Part of a small language model's weights.
Size: 10 layers, width 160, 2 heads of 64, MLP 448 SwiGLU, vocabulary 8192, 5.35M parameters.
Architecture: RMSNorm before each block, rotary positions, no biases in attention or MLP, untied embeddings, normalized queries and keys, some layers without attention, local attention windows, paired heads, gated attention, capped logits.
Training: a variant of Muon for these matrices, 230M tokens, 7181 steps.
Each number is 128 + 24 x the weight over its row's rms, rounded and kept within 0 to 255. Layers, rows and columns count from 0. Numbers have three digits each. The size before them is the row's rms in percent of the matrix's.

# layer 3 attention query, 128x160, rms 0.32, rows 38-63, columns 80-159
114:110145126141114169144113137135107123126122132112139134100110115122109120116144137120100133128165110132156168144095070125162118139096134132153152162126152137094129115128144106142124141148144100096144205137114119091096134104123134126114110126
106:181140113126134123149127134112110136129160128188106124134158046118168118178126136148125146107117153145151142155101142144137183134117148111101127122109134110142126161147073149130104103123126113137130135096100149131156112133104146157147092097
104:160122153132070153151122147110109146131125119164113060162138148109122138113099139142089146131147094136113143157120142131136122144138136106173165103118128163111174117128157134123119118131113141137143140181167119190083161134129153141144126119
113:128135146130092133154141111129102104134150138102113127087102123070126126147122133140137136140128097123159134111155198077121121113172098142107121097135100143138148130119123116138134119126152124085099126113135177148169093131157106179110161157
108:100142193169100108089128121094127144093130114140079146132119160116131143117150123205175145149131121124102112129167159125129113151125073109154123121123134111107133110109138132119114154108146117115114119168100126120147145082142159140165131127
104:120121106143133123128120129141100150108138148140161170148125159153128090106144104097120099124089176203148129097105136120108117111124102104118123133130138141129132123087116121123145178101112143139142164123108158168132175163125126156170125152
109:157130109142136100114122165108150129107156139122167105165132144114097140142120157118142152130146123137108145148119152124135089126128130156133087120112097107176115107102144076135121123139117116167149113110127097117142079145090114168144139170
108:110105145118104110160171105139151153121108156151139116155096093133138146157104133142160125112156173136146107096166123154128109123080116099116144094157128134116135073145179126122127146120123112148105113141137117120108127121100125109129137090
100:101122175148118167122147119133133134144114104100086121127140135137127145134129072133139112123154102101148115109082088116132182137138147146137164156100098130121126054135108129125145131129142147170127097120090109117100127133131146115091142145
108:107112162094137154150107115185123129117113146159087121097110106113163157143112136139116141109165162132113126143146117110094099149135188153122146144104117127135129176116131159137122151111126108108129124175137120102110115098143117139130091152
100:129107112104116134131140154168134128129148145117149123099140109120090061100138139169110120080134182113144056136107078144159122131125142107157127065123169158138186146123159160135139137118136125164166154137136152163152134110109139147169125194
106:097136115099109151110098113137106117127140109118127145122090133103135111120145151132075121097125161180134154128132120124095146119127101163169118130122083124124123143100152115122115135131131107123120088120140131132161151149104101146125087120
107:149147148123159128136167131131080188150093095110149143122145118142117141142153114092091155126109168164117107128141165155119118086124126119099128122147164127126130137134158138159134118124133092128142117114165147111099102160110138155194134119
109:135123129113126171131121073124116136128128140135129104153128106114120112123116108132099150153135102109113125093166148132122159118115158133114092079112120073139117114107125163126134142100095109121165107112081128151084101139120163086082103121
116:159179150131115139143081089116115151120105121134104104126110070127110126131129126127080139136139115118100164121112140093093185113123118097096124173142092129187121109164129170129138105112119074137131115087144143123139120166145124127157126192
106:140135135121143129155122135148139137100136138139118140138099135116127079123194141130157129075120118132137147100117044126155134135133111133110100121122099128187110170111124122131198148122132132129138089109140113108134116152092168124115112131
110:112147101123119152130156113118086118123115093145157127131109135160155162115145101108111157172130119155129139124100148173103083112145125179122132148141091094138094171121081092185131102172139144146069110132142177112073140126107129134126128104
107:150118144114094109122124152119102128117130163092124179177157118121127150097128083153141168118092157111150136117155106140105072120116150098112148070159142104092110156141197126129118135103128120133166117117099135115088117141118096114137118144
112:114140138106151145114121120155152091119159145107134129121115142128158113130138093147156121089178108139142140143116158132091115104147152159148130071085129158143114121111134138126112163115137121144078109126110095123115102134123128151140143094
125:135120115134144110139099155142144144195122129164160110127116135120122115134132095157129086137175084166137160142126110133114119107133124201128120137131163121137134183136123103122114148139125101108153149087114089179100108105130095179103145138
109:131168105073100141125113138123127114127121108136105138153139143169132144120125140096115139168122153136128128096115163134127108156139134144114143072137150148142166152139153162130123104139113133095154120102113122096143130125123137123172170070
116:118151115156127120126119109141118121163140126128134188113130141115130130134151118124123139074109155133131110111128150123134128129171154105179131163100109109104122183159118144088140111157143126132161099136130144096153145148128158151111154141
119:136108141125104123115109167116136150137168125148111171148124146114156114137158177118124130157180120170118164125085125192089144150104138092155126143131089108171134154135135107144135141145165120153167159101122091131143101134114110158088150135
107:117146123126154167181120134140146110112094161127131100130095120126126112123165177128067160126096151126104126122120085164126135171159094081159133135151127062159133125092137115097157099114160161132162160123125139138142148094114123149143157123
113:151138104111126131132136092136063126122141128123122127112101129130129142129141156130086151104112161081135107098146163129149111106111163109071132141117118149086146122136137137128166091131154131135153147098149133078142123120139089114160140114
114:156099100118135115139127124113142111104135095161096140089116116174129148096119128138156128120141110122129146121098107142117080085112123132100157124153120105161134132175142095126144168132076112144158109106164107155121119113128152138171152102
# layer 3 attention key, 128x160, rms 0.312, rows 38-63, columns 80-159
106:165086113133125115121159193093113118163134130146128129135092141123094151103153150136122126112139172140123097142172093130155127133133175110146117115171109122140142117114132129129107111116113116109123147180119061136111133122182127154162098163
104:132165153145139109099093133125150118160142135121159117118133146149109081061181161145134101155164156088120086156104135130122101158134124129172165129150136113140139122145109163124139123146172123143120105137114146131158105128132171111122124137
109:128132152069149136143146173127110129146173135155128140116160149130129115147099123134117138165120144113094121136143144141121143126097105116076158176138142142122138198150086147117148128103096122134098122183148157109142125143140169119126093130
104:119109101090126138141148063121126137126140131149120120117151113123166112111092149136163145148130101105118137154089104105125136123111137131169123146128148136135130131108098091080161112127151085102060119147150127104108133109149140092137137106
106:109113124165140114147157118134129128109134105112138140131146131100134115164156106125101134133094069110135155120119113132134131106102172116074165152182093106123124162156143160150093138193129108152098128167098138146118097141124185139157163142
088:165135093153176125110150107115160099155063123086117150152089108130115147086084130155161169172131146107095103136123153126098113168133149167116174106145138120125145159114133110132097115122128160105110102154130148171123122125119131148181143113
104:119116173111140148118109123109117103157123126126141113135113119121136128112128105126120084121143097158166109144164119144139112150112134173135086122155126138113078138142125106134135090106140101183115116101130151114122143094190088171109141115
104:141138102180122115123173126130107183117124142188135128158145125123084100111131075144176127088127146143113162134155140134123121109097133127128132106106089134120111127132113139130130137128151107075166053102137131147170137108129124169153171118
102:118105133147128168166126173132124168144114125126089139137153124170139143086158141120130118122135165156110115165132111095084134110110091113136134100109079128117108141137131142159165127112159145145119128175137115124134106146157111088135128167
103:178121088098088135137143091092122121135140153126166109127141117144162158155126123092152121092122106158103149111096186117162127113109143107075149096109094138076135107122087146148111134169129106160107123118178150142098122108165123101125141115
102:120128109142177148060127171107127132120161138154128134136119139152115159180102158107165108083137168130122149130133076146101127125145133077093143112131153096119115132142121165108099138122087123184147133149127112159109113173092134141125115111
100:143132130134137140145161124146133106146150148110112138175151152159089135108158145109129126159137171140098126105119099125073147122126111164131110104116096194147144116129112165101177129103147130158173095143134093167118139137156147147113096094
096:116116131155125154134138106181148124146168137127123109099114155096132134060104123123115144112123084124097139112108096134134157191117085144144116120126090102116112159141126093199164139127133131153122098126141113144158117133119141160149120114
100:112153161143115109183107148157131104161090128155145138126109145069137116134150134119142063130119136147107134196139139139118105118100126168155125141086100127164133126173167124144102160111089114131115107112113129114165109097135136158145128115
104:116090121153120125140090139088101121105149153095100134127144134143164104127131173057105080115139098099143120156131159162136134150131173129108102121118157139128076110087131127148132105127116177133133120079147120104109146135118162086103079139
096:130111185142132117133127103129106156149113117125109163135099108086144139119153116116073115152095148148144151127113098099147109168164104109107161125120111102146128102138151146126092196110135109141107112168147110194104151134136102104116130129
110:138138127119115123163138117127132109136119132115148136163152096115088121108105143136108145135102165126100090162175163147120111154139162143164152130133130123161151103145106079102147137151191161151119193146122137132127094153155101111125169124
119:130134134147143103119145135145117110160082097131139129186144110143122152162145099129103144128107111148148137087143112168126155097087122118117162118150159090112113149094157117078118164117138134106139122111122158147096117121114106093149090103
104:150124110129119092131132150136121107112139113122104061100140131159122116130086111142092086158134150133122105110103123185112133134106113177118131163173129116139123122129120149157086116167121126120140159138107121122130117108112114119084129132
113:114103118140122118133159122105090110147161147134165152174121156134133112086123108115085123140129148140117131154111143143135141098109111094096129114100129130133100144132097182119125138135159131138123140115115134167109125163085132132156128145
096:141121146125087178134125097151150117090114138091116169109097157127132111139117092169153153126114140116132103103156130063133114104114134129129108139142117155080155163105144134129166141141116117105100147082143142089127099117111138100175144124
099:140129096107104172148097093126141142113185136124165140097072124140124149133162117133175100110119123183151131120138148136128117110161089127102129151138111143088128121125128115126136120120145169112118119172173088120119142089157113097116144143
108:123142117157130106121130177124096147148058127158123128138107170125124145122143133145126118113147142159134157129121139075094119086159145102137145175123116096089155085148137131113124137119137175171122128107122156107131124118122131153133145116
121:123122159092142100109144142173145120079118139110117138084146179126152110130087164125139120125127166090146135124140144077087117126156147155142140104140078172119108139124114170123138114090140124108137129163195119128144139120156127138119117157
106:161142130109140197121107115118118153141151138149106136147099108107112135132123114113115115127104139114120113098135070083116119160165123132129126130111119095129125133131120171127162117137168163153121122124100180104131165120117121157139118092
100:134125117119141107118114131125097147096101136131119132152128175101131143131105089158163150120088188160126161090117151115094045124108170110133130108100130097109140102167106131122135123096136134137110106101137148140123124150131140121129129126
# layer 3 attention value, 128x160, rms 0.349, rows 0-14, columns 80-159
102:126070164159104149137124124121131128139093117129165101145139129115109111172127116123106126153101135193121197107118118132142125127133112163124087107130170110160117111132149146116163102135149120117174160199102147151128131135170138072144138082
106:076133136111127159149099076139115096102147097130147091150148170127104067124125141091148107135140116164101165113149186115113123102113143139109078151120138123138103108143136110129153129137104104110106106129113151077108137118123130113136107123
109:150142117140164149159094102123128119085150095133088136109125128120141128169114086174106124119124124153169155157126147118121148124131108089160111162116118114131117111172137133129076110129122148125160165115081159130090123143144115128126120148
099:161159127125153102099125117146052131121119123119081052121140147156125137139121160097132166140132106091099122112124156123107167152155134104145105174127134140157080120122126093138176120154123129118131116103095118145122082136124143118124164122
100:153104116123124141120104121078111128120113098119112099129118125121081166115108090114116126156096087143109125110110127098126137195148135119140169137137133155093148106128131129132087119102127132133143140114107089108103133143169115161095168085
110:113111111128082128117135125161120103127094103157132132106142149156128141134135090091101125094151127084100169121154100098125145130116171058179151121113105089154145125109163128097138151163119140170138131132155163112133146094148091119103107136
104:121139112128131122127129131171118102136124131117166158142171157132142129128182127101099135147120125114144123134073178177106133128098087145106148113099149098159135098137090135116135139129105115121181127119129124078135176122174109183124112111
101:117120119163146100123133116102125146146110099071103095118128139184139117135139131141155129116118131134174104141108171172106129159128121111150147118157092117110111170157174115143114150138143144096155117124103133125119158115126080172140134126
102:075091112124121097115140145141107099144127125153123115142107141112094138135145123156158116161113097151129112131133129121119159131117107115169142083086179113165090171151157132162113089146136137110140085138152105148143124153132140122098129114
105:112129081128101127130103107117146129109150104100150131126090127095113113098126116100142138148121119074106162093119162104105124117144167165117121138128103138117100107095113106161111186149089140162138137105124123137137133135121135117111135143
101:094130134151149134143144096177137168094161150119131150114096138154113127124108124112112092173113145111175111143099083112107097147128123117099151181139113104116099138126139127129144148138107090120106134129116105136111109132130129103132113072
093:078149103167134134136139170107118129120137109165121095161131138123097098055130153124108081124134091104112125185112119150104160155108134117139143153100117093127113139110138111127136122152154090104174145145116120170060093131113120095144137115
100:114161109101132143178122097091119156148146161109132134106147133153145153151113139170150146151138106143152160135098132133140089118102144110136166131141093116128108117085140129167108131163089149124122147175114101151109085124095122173172159121
097:113134144150105154164147142114119128095134110128134156103119170129125118147159137112134154171114171099157139110118151151100113195072130127127086118145182139161136122127136113132121098096135147120089047136121079155162154112148081117153122146
112:151138123175115115122130143090094119136128147134148151134087090140105092102111103116085145103155151143131121108101119121083116105104170129071148106170120104148112139140167150086127111138118117088129145132175130120134166138156137180149064108
# layer 3 attention output (transposed), 128x160, rms 1.42, rows 0-13, columns 80-159
092:102101124091105102147080141143092136102126108128153149135156146140133078117094145131129098159137127114126147192151121140112096163131133132131106078150133148125139116115099089109160157122141107157093119140148158121177111145130149097168136088
098:116143128173122161159067159132171120155119096120085126098094158134157061123127115145170127096137142069125109136105120097121145154149113110119120098107157149124114151151122153131172152161172160127136108111141124110173149117136093153125134171
106:071122155122175160116118144144116103113157167128119137120108095134109143119113110122099168145142161119164125110100142131130110135111156167145158136128123145146117158125123125150102146136128157098134177167135170139087138163170112125106130121
091:112131109142159114145137121106146094161167134147110106170117147150184083143135089139154139134141090108143078100132106148125102123115140136114121143124122133128132151132075161091118160132128157145158143076116085142112141154123119154117097107
094:116122154104130110114130156133161092122109111064105133096131112118105118126081104135147151138117170115111114117104105160156125122120127154112103144149111129156116127115103094137074134156156125090125161161097132127148149131141082146169124132
101:133134110159108142125102150138147109143126094143143154117096155126123127122156114079113069145109095115139140109138116188080165158142097166152118148102105092139133125181182129117108115141119127123114130109093124119120150095178113193132178139
096:129139139157109120121169137113127102142128132091106151129108163173148123125148106127126142130153162114139111086145160163152121140142114129117140144085128110124131112117100133120136133136150171163134131132109083087142109150155091146142150129
095:102143099151122112130141140119151128118132143141131111147132092120130168157135140161158103166118099122139130134091111112087113131108133166098139115126114158145114111181119091149148131096080105138142134138127129168180190136118160138149078115
096:124165149149153092093148109149119121078102089126140156138122126126148146127100142136102139127138130144106109114120130177118156143179062128167085152172125141143132173147131120143134104093099147154117160149157134114106140135166129159152154087
102:146112108169091142122143123062144142127166097111122078126111085124138095108152156130161114101136124107093113095098119099151170150125143101165163125103127121126119120118154124133117142113132123151129163131134093125090115173162122144144129133
095:161122162084193119090164147137141163119146124118071093141138111161116138125135126153143132137162137130186100166096140099160117144099169174159132114118151118133148173168124154148116129096135101109140148154105103163108156138123129120121152084
089:146117118115109115155122145105132150168107102101168106125130139115132101134117158109151127135119165118180118116105167156160084158130120166144136157130125129136085154121101172118140132150125134134164149145150109167161126124132162137121109125
093:139149136162161088105118120134124146109136131158180119168153115108111191115156127097126141111122108097076137153118117175127092092074115138110164141105182115131104104135101144142129109116140112111148117151085156137139151141136156116113080102
093:160116126119138133101127115135137110164134097155169114124132170157093140121131126165111175133143109120137102151105148113140099164086158120110093134142133147126113118106105155119170142109135145137137116089172141118115134135167136144116118159